config.yaml
d_model: 160
d_mlp: 512
tie_embeddings: false
parallel_block: false
beta1: 0.95
Each number is 500 + 40 x the weight over its row's rms, rounded and kept within 0 to 999. Layers, rows and columns count from 0. Numbers have three digits each. The size before them is the row's rms in percent of the matrix's.

# up: layer 12 MLP up, 512x160, rms 0.137, rows 240-282, columns 0-159
# down: layer 12 MLP down (transposed), 512x160, rms 0.211, rows 240-281, columns 0-159
up240 102:468510510459529483481536513552522501458554448513513521488428443450480533522517444516498536431449523497496507538502525522464535529495523490417483470439564477505473491490537450512529397475599523432533495516511539453430539523575532521503501552547506444496474511494445528506491533524487503535511434507448544513469466576498508507611489532522541464481567520512427510475486497600460545505382458501520462545414529518501525530450487516492499514510497494525487415424496559534475556422495544
down240 102:467472492445484491550472425581462479504472472481490537593492608509497529444473457531508480479503527532491458428437506529487612554542542501478574476534504448458499501521499475487531496489430454486520458506478522558504491575567510543484492543518478454508520526470499536485517504479547507534464542531426467507537510543454483583495524548534543555534460411497459488423576424544523518545478491414513523530506465473525441516548474466502499492504465435433494482529469494527493561501418567
up241 099:513533524533502549484540507502537528541447484563510529484600472528491494480445510548562531495516529550523410505446565453524497543498523584455508462442530534492479461512513444528517554545469519535470456355494516509430466556475453508484461479538458468485433504473479443538471468450505508485500472550474424509526494510468585573467472580528485502521491457462458497507526419473503491478503579446514534517479477465504510521528515517477491570395442592512560544483496500512521450503535476
down241 096:525440424474419525554478533552530487521498498530497527440478550558472509480535488505520441528514536485476443535464517503557490451493555474479489525496519574471549487501536540531534519477499548571545484491540586411441463422550494491512568500543522460523559516475419488561512503479541420523437407528503442504551504515453453452495486469464545569483466489540551475456537435521557497488522513458546525518505441522465514530394502460544536538542476484424507481460491465472524522529427513
up242 089:477508509511515517458488487464553538425489518547533485435537480455419451516521488529504516423541481448484537514534519399506466478541437506479491489536536501494556581516425486503462497568530587456552463505518536478492487512383587486529455478550546495460437490439474538562522560502425488544484504573489477469476457491500473427482481463582488477463470456451497457553506489451498467509505575511495487554459512501523533552497556501475518483537411529529529572525538482565495505557495460
down242 100:514578512522449517507498520440519523539502447515562451541483498457493535461562453496454555485567521578527512523454487531475542565458527513555516537461519478498498434470456493464473491396447442463547399494411506506487565526465510471434525591524516455553556499432492542412470506441519595472507488490507473520515485452474509495549466514482517536483488441552420528505479555505505553554514469494550460553561513514553486461490502507528477476517472524528464466505523474555485436492450575
up243 111:488533475505484521512487470537478508494534473475509542458536514486449543466532575431466459522539515504552470483506465503432454535468505496519552470625471493549508413536493525502548543441575507462417429483455452560520462495504463513481523432464487463528464485494522468485454534551509479474564545546397449542518472538511550495484471503517454464545523550519498494542440532484578538485412542478531573493541510550489489583492519492454470480491536500402469582444475496463499454492440460
down243 103:488461499537570511548538505448551489585552498472404457513454469495498467491527476514473412512519551456483519453510432514479482487480511546539452526496546465500456486479487536534508477584457479444551541437524572517499422455506505458458475430534526421488448542529509544545455475477506566438515525508436523490516459559578453481504568468463517521499449543498490567514484498482492513592426494540479481504513560441465490552470547456477481557536578445505510477545447501543488490569526542
up244 095:447522532539529550447493515420556500533527480504512504462495460412521558534523505495535475563418457494539544547498412506494458527469507486553555477494480537546524495515511503538507518424534578532463493484462525504504498494570491459484495534497464543488500502508507514447549538533507408477475577500521517449494482497538455502510483443520421491440484536500560412463455449476398504510524418465516550547508647496522489505430440462470568553519526496514529497467498555519495447518458540
down244 099:489598494505446467555500422529519570455520402600463510528531621479585504515537483426607501547490536515541480465549505514488480506434463519528479453519523503481475591514428445491516547439530509453491473484480472530525493522452534463426500501428545451465512526518457505572536433460512545496488509496486489511505509409497510560459486526468517487502548445469439483493446528569565484496472575483487534473501515445521546527477496523485522521532520493477514470509428467498477487489500462
up245 103:559522600482500521483486592525489495520523439446518477475526408460497530501526475485505526532455537583503472512544496549500462544491527499446526501442488537481531562544534518532510472454488430473486592550553519503471553520446490483521492494591458473515420527506555479452548521472445488493540460473507463519517503576477439542500488490435468469463542449412507481588487469459476540484504498466458552604485483483431494548559546461487553485464473475489472515546444567443491499457454461
down245 100:501490518529492514475482561492479452500501488520492459448555466505457493504524508467479508464520494651442486494493451542535542566523511526485507486497535485449454523496480509515561477498482500501426434506487540450519467496579479485505454416500516518557494533522474500698499545524519460515513505489438499556497501473515497504541543453476526494418546544597505470497447520452528472478446512485485476508494522507410480486462559498530591426565477475515489453515512431488481462568543496
up246 100:512422469557478450525562504500496481496450511461564507515532482443471471463490465465519574475569397552435466482489454532518493450542519459494463489503523521474529507528543526497513537528558568503435623558482569473452496541461506487498575599497488496479503483466429476503525551477464508512474460478478458517521554539539479519394554553502523474473479470461461442455502502414477472535566495511524511431583463501545458515504475504532501509519451492576490507537500483406514527483541528
down246 101:478496581536485419487492440578448453437569574512525472494486609482491463476409456498594527485467542433562458454506513538453522563549497509485543474483529529524532472525451513576553521525546453511513498491488592470508448515538497451519511440495497464510437491529452498608502517508549509481451456468476480550488466525503423558469491471530507557424474474518503441512501544438584492496477536525475552510519495555481514439480483526442478513525519518524486458523450454551482485494521491
up247 103:571494446466521514479520489558462541524491477529541516490488543503488463484459525497522518502428459519446529484510570428470454472425488557474516513469472488471556489451534466487479398476468505504517544551607583503498506496545491499505528530502492404502526490504496570576558429418538498523447484516469518532464496485526476490517424532539550450560487478539476490459509419508522553513484456570485511411446499558517446514539488498463414479491452470535509521446481449441520588479560539
down247 094:531477528469422460475491558519474513557540485481377466527491501493529465468500514522451461462529475482517547458469498418518579567500472464539413569529498540472553504473487548533481518480464482462533453465497455505504535520477553532456482467480604465495549498493501459509415480466512495584508478485489504407499469473483526471529464452474559513497517601432469488467520492511522479492566525494455476600457534552548489476498530449563559546545550551550432496561504473504535486473555483
up248 099:505489525463458494515499502472465478428522517406544405543465486449535432498449467541544447494475491517476440476473507492549532493536579506479485556498538448459488519548571480489455502483503521518445584545482492480510488523552438407519464558482531501457471519533439485552517498482502523496488459426517482481564561492469493587572503545540474486467535483439549516457476466506580516475575446487518488503564542518581462556493460532413509474478458510498535430440484520507482489423518568
down248 107:460487588549437553460556617544426433497517484593531489560478560518506561558464521540509485387506498523460538483461474388471529572509447502462487407507484587505516491493475490551502504555458474485463516476424534519470512459515511480526570476565525498479470449533510488525500504565479479490539573501534543482501455482487509456442465480463521484522530475494457507511517490470523512547478528472537488474546476526451475403490486434480549474508554486487500440549441541490503500499532496
up249 105:530549495517495482476519529485454571489510514485488465480637588528544421568539450494503540516512465558496508525471488534488493498436537529510522405477511543475536452505564484536480498491472529566534432555394487597505518519534510493462525541523527472443517524472465528445447499422448476464488488501475538530466468566574500474513440530463457613577523542520494526547529523512457442463525481489477477495494499532492438437498436409481499494491540490512458464462523508507504511560504508
down249 103:501514514432528502519480582432477538500495541541504433472473530529516488493501460587507523512506541489494527520413480492452501520453509503503481459508508506548470460536479512504445557530447562523509533517526457561543512500517501527461572469479519497505532500493509502448548566488459527535513553440544472531540547500500475510539513559498491572446494480552534474520478588509485512432496411531438460452484345544508557509465498460502399505625433540454435522473473517442486502503480466
up250 102:454533502478546553577467428550554506459498517512488420490535472517485571487484505421562584529519506451548472499478503503462489478531472538558485515458439536462535522505590474496506454441444517486449482489437493506558508495470531539536572467544506542575504553526490470477553514452574486489581479530485484500488475476525496451541564514559446453551553441493530501517530485514507448419478461469518466447517534524505505506490449437427436477515605530433496522444539510491488444509554541
down250 098:526542445434549491575441515508447509559491510539426591456561573472487449451484529500495438495518506545498500520423452477468429477534542430521511468518418456488481532473461466511505490542544518518507489514521507496510474474571469455434471535466491531451485561557471551528443504524518501452542504479503524438544460525479584468539470498527546524521530499392482532527453468538582549490571495524563464444488485492447546544504484501462514568537545510495524473538444603495462506525476489
up251 101:491539517388555540554493546563474543483501526512422500481512487455481478512526476472491486497483467486523462485468524523557497496509479561559451526502509517550467440422536497596472475518445431492562477532574516498466509500478531444421535518498431470554520459467519442442518495500443508477495485457506565480482455474563529430469483542455455489541509533555496516541552495542555531537547479546555494511477497508524494478592500472489469401479448576484484468505469487493523511596602432
down251 101:502479530499480475465446458448455440462512405533502487521461465519496574492521457528444512553535518453532540572555551541520500502496481510501553474524469435431532504533498493450484530481533529551515516557423509463559526599527516464506422445487504516462453570502527466510488485465466477468432494469488487457542505528500561530536525504471486458547464537486479535506494435492521496558517529480454513531524557537557514606450497467477544491521468417502462486515618522556527436457383492
up252 099:553513488452498575467534539560507537526446495529446508483464500485476465442444450484566514588541518538545572538551488503500515476460479484456526501550495552438479542467505459467443534484544480436490451461409543452549511491456507502500540534491524516463494460533467478528529514505425546480495456505516460497507514487536548527475527451569504424483523407502498454501430546503538473416543527507515494534512511510489466430491572477465492513443465482508531582465427616540581449528444474
down252 100:471486489431528495498500525524522502515529558398451530513514555528467556547561478457402527477401566593431574527562513468527514443505479552500543501523500546514505528479507453459461483482504499486548553440450524496520490513465541545569514490548512450464484465508503431517549449472549501533541432526513500551558516500467423440445527473552509535430501508492561507586455495552506476483540509433498518557487445494507535475485510524509467416527471495422510529444511472505510535424490502
up253 097:494510432505463438493513535526486510500473474505461459436496468511553532465497564502535477509560463431520575440464437477444497514514470422544545592503584545531493483452476455524482471460526498493575502490430465546594477526545511478518523499541467523482459523489530522463417505506511476507496517544591508480518504492519525477422491461442454462474551446472460510529485559453506458577539505423481495459513580447540514382469489528522508528509591523455498519458458479572512540502484484
down253 098:482542492492460443484452521535531534444446496479523525551551512461539474474471476479480456512443484501517485470538496456585492464510561460442492540479496463501450510556511558478534588498482391534540486541503538441452486401522529554506436487497506463478544485523549518494513544450566516597494503525456491452537517547525449525528575533556517486481489526523404506523440527461508522494475483433452479526456543566476455495580536475485496579459532496469553471497549419510454548527557440
up254 085:489532502533444501410519509466487495598507495504479495518488519544540469450532481559536464535558478452573514463519538513480552575461490532489476481546500447546531448481452526482468469507470552532501514464484524464559516425418544519456520576557556488498497492510526462478570505554484456557511522499498537561551503492490427520442493522529406492530585490417556447517524498536495474611526517593553515494505527475496457439442469511513477506442433541489500523456406469506502532526494491
down254 090:540475569520453440514527492460550427437483543543448531510495451472471458490513589467482441481519490446458473434512521476465550499450425514517593454476596443523486474523458555439555500508515549475497512504458467496453438467440487481492496513490466558489490522489523483520518477501484453498543521521452452532518565496535419585496457466444409479530546524562531534514542487517508530475489460599456473534524543444447517579515543521521546558571502515518509534517449510526467536522438521
up255 103:574495543484542495554491533485510473489483517560492526449501428484496503471530507607543493468485558408465506569545519496546489592539547480466489485508530456522474525563455500417542523449398511499528570569487435452506523491503401586552477495557488503454445494539485523491441516445508453519519515492447497529487487517474486474512490587446466473471555442477503552554541543497524479416496507557494520469504513446504455476571483431501525504492548473489509479515490491415502457485569529
down255 105:489458504519444498550584465532497453502459441477497430508523527498476515504514543522505502479527528537451391501517483524500531519536538529485496508569494422414466447489445533530505596490477429482526508519580533471522528463518526439479486499535459512510541543478468507414543420441420557479511516540508468527496497490552490473493457571515562542482434508507491522478526500556559581532456536487499392547468595496513507542498512511470499433403508481498491516533466514505404499470509527
up256 092:486490497530542416479470502493444489511420563459524549485485533448496499580557462530465432454516549492488486499539531529502502507476487489492383572523523490545480533526447522519463507640469489487572449549498444505530523523539567530500495512459530523480558520522498514442501519502453513474547485546560492481470476538536470482462531526459499485462471461431551462514541505417478454524546522505391546478553415496520541468555468439433504503555478517485538578486436512535488465510452494
down256 101:531528516558476502514561515461442512472447535505477511519480424377532429497532473473476513471448560503485522507507468489499481496537533514535505487564546460547485506506545542482540528365516519501534523428449524447574488560508499470523549471548474490498496564526499536494520482527511495460452440537461482501517536461557558446425462451532584486535483454503505551512506493500546438524498466478454513544415476447449511473515531470496464522524485507601535481613543453445453569503490508
up257 101:426460529550589513515390547523561485442467486462468468476475478499486536554566481525528504524537440491481499505499535514526460537559502448494489512522466543470479504556522495472545459475460492470509519459502471522473445497520474512540563486469508482529515592405477487449446438550477456526486501489564466530493535539512523467502570432460499492536521492430549574572492546441479559469433488417519515592516458561460517506520524473432532486493552477536574469504414505491491577511477525
down257 098:493531539486482500506495503527606561434512491513482517448437499524470468472499491501505452475489376532464466464521451475549459591491507465473576471481521500543477559464539509473454535465470511511516473498464518540454434440568484470501465467521519514475514510493539492525452501431486513566520472506517490516511500522506538560501499526449544480498549481542521537470451435493531572547476522505477535527605347507376505557481504459512535433479497541528527455551505515510494554491588508
up258 105:506502467435456465490471472494543474537580573496429457510475493498515460485547522566568466469513545461519512534530545564461469521398532497475441564489457502507462474506514581492449524515481504452481526465479505440513515493526487447556456537520525504507406492560505555479598549491487530506467597522452533520528473515516434473574544496473462503472527530487513517548477468477511488417508487510541570485560474405512506492516565516581440484524481441528571479554476564499543457451493467
down258 104:525509510459491464466420522509583502496497544531507554458492453498487571523443499549520544428458413569465512466468503514475564576507544544505520457495535462515427446491498471532446503450466477468475466469485543569566538457471523498508485417447486508497516529519479516439497519559474437419477543459530499560558476467479540487467497597512479532543553552484465462570482438480550471528467546495526481515502496450522493455482467517491511538516546429594553408534500531417483517527519501
up259 105:542533443529538481479418540556496544458481446459545497532429506546486421542530565523496524490466525429565482441432493511533433538427522439481482516456490521531445510461467532482449486507470436517503528534443523432490549643505554534453479419495543500485437466528461476529513512499530473500568472505475521503494493510538593514456509491540557495516461483533495511446485485576487464523437553499492543500508553499480489467510520444448545524557464529544537425441542503514484572508522481
down259 099:486465453491484530458433462463490515462469520546519483507511519522494491473527517526571490439441482502479472401489483529481492495548481492530453512502507489534570517507392558499447487477510502521469476565414526470500482520495479478539499544464541504580602488439513558575487506478490601481546477492484553519504526499569518528478470519478470480520448499466467470503555555393516412499437476427488488511482483511433507532559521601517517529496522555475479475496579538595454557561519494
up260 105:509462540535584556515482514501549445520496498505495525444511520456390522539532463484461533520503458479544476585531458471433501483508490548557481509514491442458528497574479495512503469552519460486461489452534421506521426467505434459447524570526537559560416483509517563524503515507506531397475481553482515496512414502421410495587562489502431479469445521564544485535491549491445481546520492506530482490518486571517510506471517551463516519482519510573546479524552514565561471504477495
down260 099:468517491484516483489467530449552533518526444511456483496478485531535550523510522496548553545527542502484464523543556514428447483497519496491495464471525438378489501606540499526553527440550472541486498499453515461558495492394534529513388556544441493408494502495485463441524467513481470528444505561513470525500536475538471465457439474501501538471505531468450518455459536495435501545519540493528540437514450491471496508598494572583513547500549510504491418565548541489527545491501436
up261 102:503509454484571480531561570512581522538464482495461479461457493463445497566487545535540440612528471366463453562564487518503516457522484493506517471515542477473406469518460510503430469582535526497478476525473507498481458496549471560537459527483581562532479528459466520495491503420524471525543520491491487491487462511462435514480471465505496530525515495518416549503554498424550536459516470501493440513534510469588408464516475517484506461510520483572432516555514440525488510517467540
down261 100:493502526484460484516481504564515524481484503519556501529483491456502437489578497458560505511505474515513476456475503465451541447520549598409511489514405520453463456452464436439488475573477495473448467492559498558498495504484578542480486440458469458496507555504507448520454528518503436488551558476506493552511464497485524525553403452518541508526517475475489556505452503509463591514518571494460483515452523486566516454502551419610558494528502531611471490530414495541471537510485513
up262 105:542560536540513562486509544490559515506508464453563431517517522522484485574538534512432483537485558534568442581547463467542569485547545426510451480507521481524520416529462472511536467493538448497483459533430559525562486540460495468565497511529511508564443537537528531532517479565487546463504572441478461468527465484495566462509508449513538489489493463403550485486474501479493497552564400478537490480481522494461463481488478489574425550495483478498398495524493532416518462507517473
down262 108:501522485511482562520491458508522549384450470434466493388445503574527466512552465481494537499509499497575554482449568476536549466491518422432524455525517491503501524515473484521477579536473488541440477424518539526470554495507539563439446447464468477480480484552468495482534535474474487522522448542506562490532507574497507521527584515541510451527499503538533461590553528420563567471508521504515492520418447498529528515535465502469506476411496486512533544494476568523496446474439469
up263 111:433463545492461523578544537450581592470445548466508491538490571513490515483493498511549495496509434513446481556475515533466490573535523525600417490451447470444572479561476533500519504453524514534476480506483468528532478484485463477443533454515488438546496543545510466512504472493462511503445563494497606470514548546437485557465483490469422508507442484446543546438496519569445559440495454478501511532503487489470459536583481590443487476499531510511461492468527528503517490553469435
down263 103:476499481538482545532411555409508503530462459494586400510508487521511478507475524465539564480561487510475477505509534489506484408516505579498497500551451448495521480544472513467512568420485445539494509510497469465470441490487513472523509543569492537556535521490549546529460515477493552522468500447476507536447446510449482568486497480494436559484446489520544470464544505477410568420491449526536466441528518494523445471489549490494551469540481645529590515504537540469494520473533483
up264 114:465475490462524534483493517492421534500522553502550505435491516507572543539513425533608546507534475511459460527417535527542522558535455505481485541474505445535470558529492497513466469522506509512489398533500491528497523500530515473502555525443465456522562498480474532489401520444445480503446465486467525499529508477572541497480566502496441451399483440466476528523532603465498492467428488579527417487545532592537452522490541526445493537525546492509499519436492496572543533470491536
down264 110:516459525472518518557538508531559489546446434500461472417499465485515423484482510480546429550448611479483483457523590537457501545464517463465538528492538507503534569554430520490487496423516553468452505464539521546455534474483567484529539515473530536461517461553472453489568502560529501503525523451549474534460535555546475486428428480486411529459503476538482548477491492441515462510421488544469481491540504502537533458543513485451493490447539504522536557504480503456530465397494589
up265 097:520522484501502491510523494489404424504502411524488493529494535522502509529552477501478424503522515506392600491494518557585459520448540490444460501468435530533475559497517544454429440442528516481517486523514470450436515484516523405420492451537566451558530481502470539482475538510464552500471550489499478446543432534514472443483468475493501522500463508458558543456490543533562456561516455493486540482540511436467472460514488521441568512516555450389510574500524484517499485527490461
down265 098:561510495493568494493479521477526512505539504489449468481507492461487581492465530543495457497421529536486511485483478546546521555477515496488550493533499569490528517417518492538535481374432530509472443501464516488508444576557461466496442535536460505519535527496504482525516512461474490505501510536536525397552573533489544522445469539513521420556543543478459453476430567532565464501525535488500517468566461496490495498531442481406525397506589497391538461557490509449500515506459486
up266 107:566576460523445525501508471574442469408548492435571480476475475537506449477541555472554487517474521519481482543409469503486459563469481509549456477472494556491473584472509532512465474508585560550489496543416530482542449520452563549482491489557494498528521501498540546522489503514474420485540483460509591495470481505478464514526627512518458513507470482510426473550426514489490531514517490550475602511499474480556568471531432561518505492486517536424478540485502504470503526467483514
down266 101:476502507493453512511460442397516524537487467533460398499538511466461442452499482449540493482507562496487507518439480477481502468509508448513496488478494457550500573527530463514526459482598578500459444393501520487550495588493437561576528500498514464455526524540495484479501472523591467495532510498485448549497489527493446560485574501427534454454445469572437545577515454491519541478516523543446525531516502492489474522539476500463458459448457502531521523544508467552535605525497563
up267 095:488533491439532482493557515467483418496478467503503484528466419534503459487531462539561521539516526512511445509485487526529443531481469537493445557446436508460530489481442518526459510545497479437495501474470522487547609488450543534514500477447523448503547468476436471512455437493527466492509496550500545538513575512521553484538419522449517517497556493564536462448493487377519500435522485538561534454519492479589556518480457474467487520398539478555525539538607567485498516461527563
down267 095:440510489398579495440536427476401541492495473527578530504527534466559515474538437524523540526489460572465476485537519499520538534540471512527569478474485481500483511445507499477515492450519384492518451479518446543512507468480545501460525525474543531526513578510518511422499552484534594503488440495490462576477534511467492492459437450478520441438529567475503549406495511506528571524464524530488452492566515495506532543505482555534467503471500538546525449533457489398491437541507485
up268 081:492539490501529455524449408439481468529560466498434459508476540454571492512517561533534503502493544427411513566431550528452452496511503554568430445447495494521430545486492511499505493516486466449496522458499481422497563558473464446515584511453519559530483531435514488568497454566480497532470478505530472458509510482458586535538448525487574545487580492485530503491522500531553513500503535486507512482446443425574504564539444487448518501533504467556513464459516488468481492539528420
down268 098:498525583508496471449478504545540552468506502469591562492531492520453437526478431471453588494423470558530530516499471491531462531537510571406542459509543509519522476525480469483441571534512516533550494502493513567526438419517501518487426496390497486466563475559508594479438524451499530527494459486486551501489473531549462520497467507487478488532464468493474476467445478444486441578517448521463553532513547533477472444442466490508567523456549557478460473512472520592521487499474525
up269 088:584516531520504518503472532447549419521511457491453563518540483522569516492475448477482512502465523558489502506513497547516561493502554606452531455457471520493483503483558560495444459490458475577524549497551478470494490430451477521493509552558469545451438494493455396511501545565410514510523455504492497486550470487553464528490516502454506531474512396459541535500520500519505544548561487456488548488550428490472533490568534533497423527519556456477470550527458579463479450429474553
down269 100:486465557559480534484523534525489503430457444492451473529608474486528470521565497496518528451475547421474512471494564473551441508543473472500434575499486427543479462495525585552520507448520543536453470505489485499487486573517488519451472481462542433509537456485536463639529525526517472554490476524520530495504476535499479437478565499477421453505503525555552519435489505508570509486536520452452503431511509505547430468526409496522502561509444485472538553451535454495545458502522446
up270 112:494438511529547441585478473503517478491461484497562471564513498487417443510466487409445553529543483479476514506455501470517460508477522491520510476492410420518532463552399518515548510403486528455465464616587551546584501488430512549508510488496508429542497489481477525570564454459507526476424565549459608531459460492476434539485507496497448493480523486562529470468499481452479517508526464496463472483484469548545478509502470502490467511517473489578488502519517517520497569508498496
down270 108:514418511545500557516473556448537476541497486428507460559455515455489453441516500445544514553558445519433522510582479509489458496501511472521481472543531501559510458576458487523505484494448482540530496464447490475537495571481500483463475527540462534528440540495487551513572487516494484507470538497502413507501449509465477522522451572487492515544442474566494513482470513541492446540532527506433402483451502574518491517470548515456402605552480528517570534433539479555427497586496514
up271 101:522519512446498548560440471535497504543477515439500491481513523505553504563509506444476455473524410592480556514497597454442472546506512529582515528496474468500485433424519530544418568387466506472548491513483491499485497474593499464419522496517558428479442441532415544500487534470489490534431461561519502536491545466545479498528511483504500490497477517494488446466393481459488525492508476502500487503457462520574538512493482508482464463481492470543436532536582529452503503551568529
down271 103:434439550459507489450531483542517499471514512570450420492455559482488541539503539527542546468467532484445560499475504488526524434440496554446513556470535514564522458541516469449492477458490477480462511524495488504583455466394466544582529539577561521603455491506456434500461485534505511488520474476472492483518439547530495467512577443536547505480493533539551537486482518428533565463537492487430522458505572508515502538546523484486475489481427465430537478520525430496486468470550431
up272 100:462516487513564472550532546488529504505532502506481551453473556482442468500519489522540560497472506499510480586524435472506525539434526516598540514476473493509472462445482443447432633494517453451535403477545508548490441480476492510457502565533448457513479472488495421484496508458591514526457463503479472505458519464453575454468476459566609461507486506478491492523533571490468509574521479458492463595475545520436456478460495504539473473471500497501448486510539435522576489504495488
down272 101:476491527498515623453512518458449505394518524519493524558471553497580479539519488500510466481454430495535514495546499523401476465517502473517537537503428478460535554537465502463561478493518559510537568525503514488523478476523485480529498462542547517521480457454469474562504535518414531416487470517540458509498521551515497489500561498544390399416496483540514485420505500501469542507474588516478500482560470509469446557495508480487530543533493447534488555465476513482433520495492387
up273 100:569405525462457513445587469496527470456531548411525448497499498434561520523534560517503540555517468423547455523508538514453468510434567517571506486483479480556480485492517550549536458456551488504582518503506511518508467515551510512474511604481557448544543471531479527430442514493506425536437473527477430527465475451512522430483425488531425504492574510541488464559418533499510526547519524539544527432493500502527461505507520505440526475487509532506525517540546506477512537482498574
down273 095:512435518470548462471447555492564504482476522533485553499415490445535476426497430509536533476482413490517472482552572445425521513563492486479564544487442436528440461462480559513444570584560501494497583459507481506514441507540493517483475472577403534491510459551486536538493467455502451525562470534500453464517491521578527537456554442465468552484536496526481471521461510506547457515473513517457525459502494621532517509492554529475564475517483493527481467457511475461475504518530547
up274 105:551587500536486522508496556498446599498512490525532549494474459543511497461528509448401501523465503479455578406547441471540483518478538512523531520507475457554463517476532455489502557573524539474444406522488501527518477489483501501494542525512550510577469506552403522472502561521452537483500470578419473449434498567469501468453487554450518564527520456482485495581473520480503461440431527481516578486520506488433510529476443472527523515534498489507521481446558534531450521434456469
down274 104:518479500480536451467508481550471557438458504567451483465505547452489489478528542493506451565528526467506506429417472477484565476518404514536581447501567564479520481531499517538500521453461546496526477474485512481501567444595483531506493524571496472533477536474458465559498502459464465492480449588544528498556572507396477431509516525472534537554584497471532499620504511462491493500511512496502517448469554518480376504510471534475474528481450482533531526501507456475469487449447478
up275 098:474586433584516474449562489464547449483498508538463512473538553457511507532458504508528473517522499519446478494534499541492518473520528581542472516492470506477546501525378579497474497554549497522496518549485483476500491475379559519522486468462568475451483569505478551553440488495521506460506472467458482466504492461480425485556501578475426521524546507507482577529492587506545511538529454486556503520474397550457442530513497537438499462486461536469521471486546574539497495421542481
down275 099:498527479500413478516510582493503479493489440558557543482466510471439584525475496461464508516578528478490499461439482539527516462485560552440463501541494486541582521522476468489494497518529467467572482511448419520471467468440443472543450474436494490503593531552474509449505505456557450528469527487411519552523411463532481523577531524375544515501423524517462513497428511463495468518473487466556550511481508536499493554524574493511545454494487554538470550490495521518569508477541511
up276 099:582486440485492486500525542417519448459543531439462499432506440513530579526552532459563449526433465454487583521476432540489569466526471490463500500488517463507498525498484553506567543498491546491446539551545485464479486440478435469511525526445519456454493512487504479537523447523490441514535494520439533533516585487517507491493551489476496539502487455541488473561515477510490569592501437512501566445476531437504501494541427560519506495515418575382497466436510475533513519452501542
down276 098:471552528550506505450539536426507488541430482544489523454458554521532510495513475461481495480472540488466528456438547512438509540522558525486583544483498412416539454532480495418577529514540517546546528508387502537497481500411512463518513466560478517487430530467506433463512554551466517466453480498514489423433532545522536540477543445513517547515416459485530504512543491517456585495457466513510522483522458462567544532482469537484480527526511571448430448526524496508495542445543525
up277 102:472485544536575441506552541481474556556559476537553549447596510510532479493544473481470490532493564449528435458518442522522612478493529556566506444478491504514499509523503473513564524509486489476501488507443399463490508556513550502502513483441469497579474459423504546465534490461517582461531431490466470495528486507478464412447608500551493455507485483525562497476532478473443501501430532528519461483503510479511553540482427549498496469488506500436522444482510495455572531419491525
down277 105:518525510533543515506514523524461534534486459512444432488506544523431557477493559547508448479491518462508485523482516545480513498424480442411471468530475518598439563465529501487506529427484421501514492520438521460474473534528491528487487442451513494481521522635587386565460519477520454454468545552454531448517521531514594513500487458487479505454559477485526454490517481512573446445533436472478525532521505511517459509543482502492543477513467531529506500471538494578485503590413517
up278 097:552463480516564571471526449479463552539460438512562484479575485531467422442484575491547465497509454494486511570487526491492495528546512532494470480464501496414565434502489544495484530546500559466485509501575526525538442524524531546479463499507551477604508460529508513451500502515531508497483475427485538489468482510547512507462495434554556505493542494530494458528466489398456509483513532405512468542464518519467540522535535483520484552400447419527580488500486616520499575493527520
down278 096:466539459466484529454509530495519589563527476465475436506556534461478529448489489558573509504498489494486469557481467393523512521498472449518487488471519457449481536474492511521501528418496476454443465548418503481502423530555411526517593544547458533483522496458501539495468545544502541503486547487539479473551551535474483506452602461495540517493481472448503516507485578514484528594509495466615544546507508510513537429473423428436476472513498440534522454503538507525520512523470440
up279 105:494503489541514448506504505462421521549519482413544489472440537420470506513491521440531461460526507440526522568511451469448430570545539515417531394489547487520502460460525502544474475485523448512566537474469522483497421554534496458507412502485510511502437531477480489558448437429507450514593527487539547479499564493455516450596431486482543529576529512548532498549482453576503475493493510475504443502473483457472522537499496501489507595481555538503467479472481518560525531510507526
down279 104:421403554513466535460484518521466469468539465491485511512433486532465503442439494489505552418591467458512519487435514534522472534503444464442546547550468540514497498432546498522459531548512514487493447538434522513465525489487499474515512446516510511505522519506492544498549482519469514508547530451520552610598480393522508550449410500511535510536568501499526523513492519438428507468483518450515433447534550569525477436439591522546526554488469516539530506494491451506510499548490449
up280 102:457474487505496486414526524451544480504557538586505485521555433583562506563502458449562488520515525506458464457559441512573491554545463443501493498499466494478513580472445482429499460434544442509464448534484546498473466568588487484515494546444521522520517522553517539479490561566494508491518498460461495515527505523599449505446478514543456499440469471464515479403443523489449518533420520458508510508504536493486544520535500539545484469586542469484425499482481561501519426507466491
down280 104:531494487527482525474557538535530560543485535533444448525514479562571497559520530482529468584482453520530519516553522465516506489451464465465472564566541503494515441464500447433441528448547503522490482551464511548518553559483477552421508445467485472493540462543456457530505534519494511529491553436437516413491537537484571481479545499475505462523492471507414509537520519449508408459483492532449438553522571464548509495483431507475502558559498537535483480458460544432409458480447565
up281 104:477520510555512546490468471458449477555489498591541461470511451509546476503435546463499526472532517508474579509554502542462439477492480435581532558503546536518495489450561485553462581562502501482540496557547490385496470469535527464521467559538579526493472548497540423463567549498541488463527526467487515466480457566521435506542496505570431471553468472513438428498430401519447478531446494492491446543459489474538485499490464482464514502518472521546494538535513514515488517456492422
down281 102:421467536403503464457490452491494571451549552531485506437533507549511506489499529511493497498447534524441425481458399538439517545536478538479532453435473506499494596469527495484524526460516529560466451477547560511477441522512472528538508459575464504470522500571520512525515478581511480493499537519571486505574541482506515476535480539457404463493498540548485508506526479577524436490495456503532501516459552469431475512438529491519535506484482549531518562491483495531470496352445463
up282 092:494449550495533541531517509491464490528553546521532468521454540447459454430398502539476467524526454512441500508497473535493496391445558506514509467487521480516528546524556498527559446527493548485546524579507512513475534469479501511432515531437441498522510499496565504407533431523524464520521561578498518540563479578546537512452571477431551528485463438487521511536489498505482515456449468509441545590487494573502433568465549540437490426487505485481484533531547471465521477555490461